{
  "n_kv_head": 4,
  "norm_eps": 1e-05,
  "attn_scale": 0.0884,
  "init_std_up": 0.0218,
  "beta2": 0.99,
  "steps": 3180
}
Each number is 128 + 32 x the weight over its row's rms, rounded and kept within 0 to 255. Layers, rows and columns count from 0. The size above them is the row's rms in percent of the matrix's.

# layer 5 MLP gate, 4096x768, rms 0.07, rows 3673-3679, columns 0-63
size [ 94  91 103  94 115 115 118]
[[ 89  89 127 163 142 152 130 134 105 122 151  87 159 150  95 131 218 118 159  68 114 150 179 107 140 124 121 145  82 163 171 122 121 168 116 156 147 139 122 170 133 110  90 144 111 151 157 134 182 112 128 112 123 118  64 162 160 111 132 116 139 130 168  89]
 [145 153 112 137 134 157 137 177 113 161 160 126 188  66 118  83 167 108 178 175 131 138 106  98 166 145 117 151 181 172 161 150 147 115 146  89  88 132 144 162 148 164 154  22 140 165 152  88  79 117  74  66 191  96 116 129 113 104 179 172  86 139 147 132]
 [ 90 104  92  95 165 114 134 150 167 106 138 129  72 120  95 135 149 188 100 138 143 165  91  67  43 137 161 173 146 139 131 106 154 160 184  95 176 123  94  97  84 145 132 131 130 157 137 139 126 198 127 124 100 140 112 151 112 127 121 145  85 117 146 121]
 [136 137  94 165  82 186 120 151  95  98 134 142 109 186 219 147 166 104 158  77 119 154 134 118 186 120  97  86 147 105 176 153 118 158 112 146 127 135 191 138 116 189 118  91 117 118 133  89  87 110  88 117  90 137 135 116 144 136 119  96 167 137 149 160]
 [133 127 178 143 145 188 131 108 158 163  91 113 133 122 155 143 114  90  96 156 202 115  81 120 117 104 142 102 126  44 172  95 131 128 121  99 125 145 154 118 186 164 104  38 144  78 105 177 185 155 108 122 110 147 138 151 116 179 139  81  74  79 153 146]
 [142 116 153  88 123 125 109 108 146 135 143 109 175 100 116  84  97  84  94 118 152 112 153 114  98 170 141 152 180 107 110 117 109 168 157 189 178 118  83 134 145 144 147  36 164  91 123 111 143 147 119 103 109 124 114 122 116 181 117 162 154 122 191 122]
 [ 87 157 159 115 206 167  87 110 169 163 195 119 151 112 108 132  79 125  98 130 104 112  70 124  71 158 130 134  97  92 147 132  73 134 224 123 144  54  87 104  64 119 104 140 143 118 146 120  85 123 141 157 161 182  64 130 140 126  87 124 140 104 137  84]]
# layer 5 MLP up, 4096x768, rms 0.0692, rows 3673-3679, columns 0-63
size [ 95  94 104 100 113 119 122]
[[169  57 126 180 112 164  84  93 123 142 218 135 126 130 123 111 142  97 126  91 173 156  84 138 144 145 113 152 155 172 131 139 108 141 135 145 113 119 140 174 116 130 147  75 110  46 177 153 117 124 153 114 138 135 113 161 175 169 133 194 108 169 133  90]
 [ 84  97 160 176 114 103 122 176 138  90 179 138 136 124  65 105 122 152  39 105  91 148 128 150 118 162 129 185 136 138 160 152 185 154 152 144 113 120 118 186 175  98 159 152 100 113 137 174 126 141 130 146 121 167 147 121 154 167  97 159 152 151 105 132]
 [196 148 127 152 152 121 103 105 170 128 141  90  88  96 119  91 110 135  91 138 128 108 116  83 114 155 122 119 152  91 100 116 118 120 135  92 152 126  95 173  93 141 143 127 116 138  96  70 157  69  72  76 102 107 104  92 151 115 117 150 160 174 114  92]
 [ 89 106 184 140 145 106 175 128 147 143 113 100 128  93  69 143 168 141  98  80 134 105 108 149 105 103 163 136 166 137  93 114 169 120 171 135  96 116  96 145 152  70  68 122 178 113 104 113 148 105 143 160  97 130 147  95 171 141 128 159 160 178 162  98]
 [122 103  87 138 174  71 170 168 145  93 122 171  94 140 138  93 173 167 177 144  64 145 149 116 170 194 131 102 108 136  98 116  83 123  97 141 111 105  97 159 103  84 166 169 138 199  76 100 130 119 113 143 126 115 134 133 153  68 153 120 198 161  70 104]
 [141 123 137  93 120 101 129  51 163 167 103  96 190 112  83 124  71 121  85  89 116 168 157 136 145  91 121 155 189 128  96 123 116 162 151 124 161 129  93 128  93  99 108 107 171 164 103 129 164 131 152 112  68  94 171 101 119 111 141 172 213 180 179 106]
 [175 101 110 154 103 111 169 181 128 111  74 143 172 105 164 178 169 155 127 102 165 186 148 101 161 148 140 135 200 148 121 169 125 169  73 142 140 193 133 112 187 171 111 149 108 146 152 165 159 134 129 132 132  87 160 138 158 128 156 185 122 145  66 113]]
# layer 5 MLP down (transposed), 4096x768, rms 0.0646, rows 3673-3679, columns 0-63
size [ 99 100 103  99  99 102  99]
[[190 154 148 123 183 131 125 125 119 150 178 130  76 103  81 119 143  79 133 117 127  62 137 114 158 149 127 136 148 124  99 105 116 112 178 190  79 138 128 180 102 167 152 200 139 143 190 186 141 160 118 145 154 126 163 145 112 210  99 108 106 146 137  68]
 [114 166 116 152 107 127 162 127 108 172 144 141  74 123 146 121 109 116 139 120  90  81  84  80  74  67 185  83 147 123 189  56 158 146  74 110 102 110 189  34 229 147 157  73 149  84 162 141 115  98 199 127 161 123 179 187 122  88 116  88 129 135  95 142]
 [178  90 143 148 157 111 166 157 106  53 174  72  74 102 144 203 160 122 124 122 114 137 109 105 128 137 150  90 205  72 151 106 145 148 100 161  99 163 158 127 132 184 109 141 146 187 160  94 137 140 168 100  61 153 158 104 122 146 149  77 103 111 171  91]
 [ 94 102 148 127 137 151 132 119 137 175 168 116  90  71 118 130 174  77 141 177 162  99  73 116 186 120 164  74  72 143 202 147 130 151 134  96 135 140 159 106 119  84 119 127  54 115 105 125 118 190  92 117 175 145 149 152  91 122 144 107  98  52 193 145]
 [115 135 149 165 156 116 119 132  98 101 119 164 131  73 156 115 155 156 115 115 110 134 109 185 107 174 196 108 178  84 154 154  90 127 118 115 155 113 142 109 151  97 132 162 105  97 145 155 123 151 175  74  96  54 145  91 105  95 187 139 100 117 140 142]
 [174  78 174 142 118  88 125  97 213 103 126 153 116 106 137 164 153 104 148 112 121 185 178 152 130 145  90 179 120 147  97  63 139 124 180 111 126 110 163 116 157 151 168  72 119 121 107 117 154 115 109 143  96 112 119 149  96 127 140 153  77 169 145  99]
 [132 142 110 156 107  81  99  65 127 152 144 155 124 139 143  90 163 131 137 183 146 163 202 160 150  78  67  98 116 183  66 116 155 146 133 131  96 159 181 121 190  90 173 109 157 114 152 122 171 134 105 113  89 126  97  89 103 170 131 151 194 173 126 163]]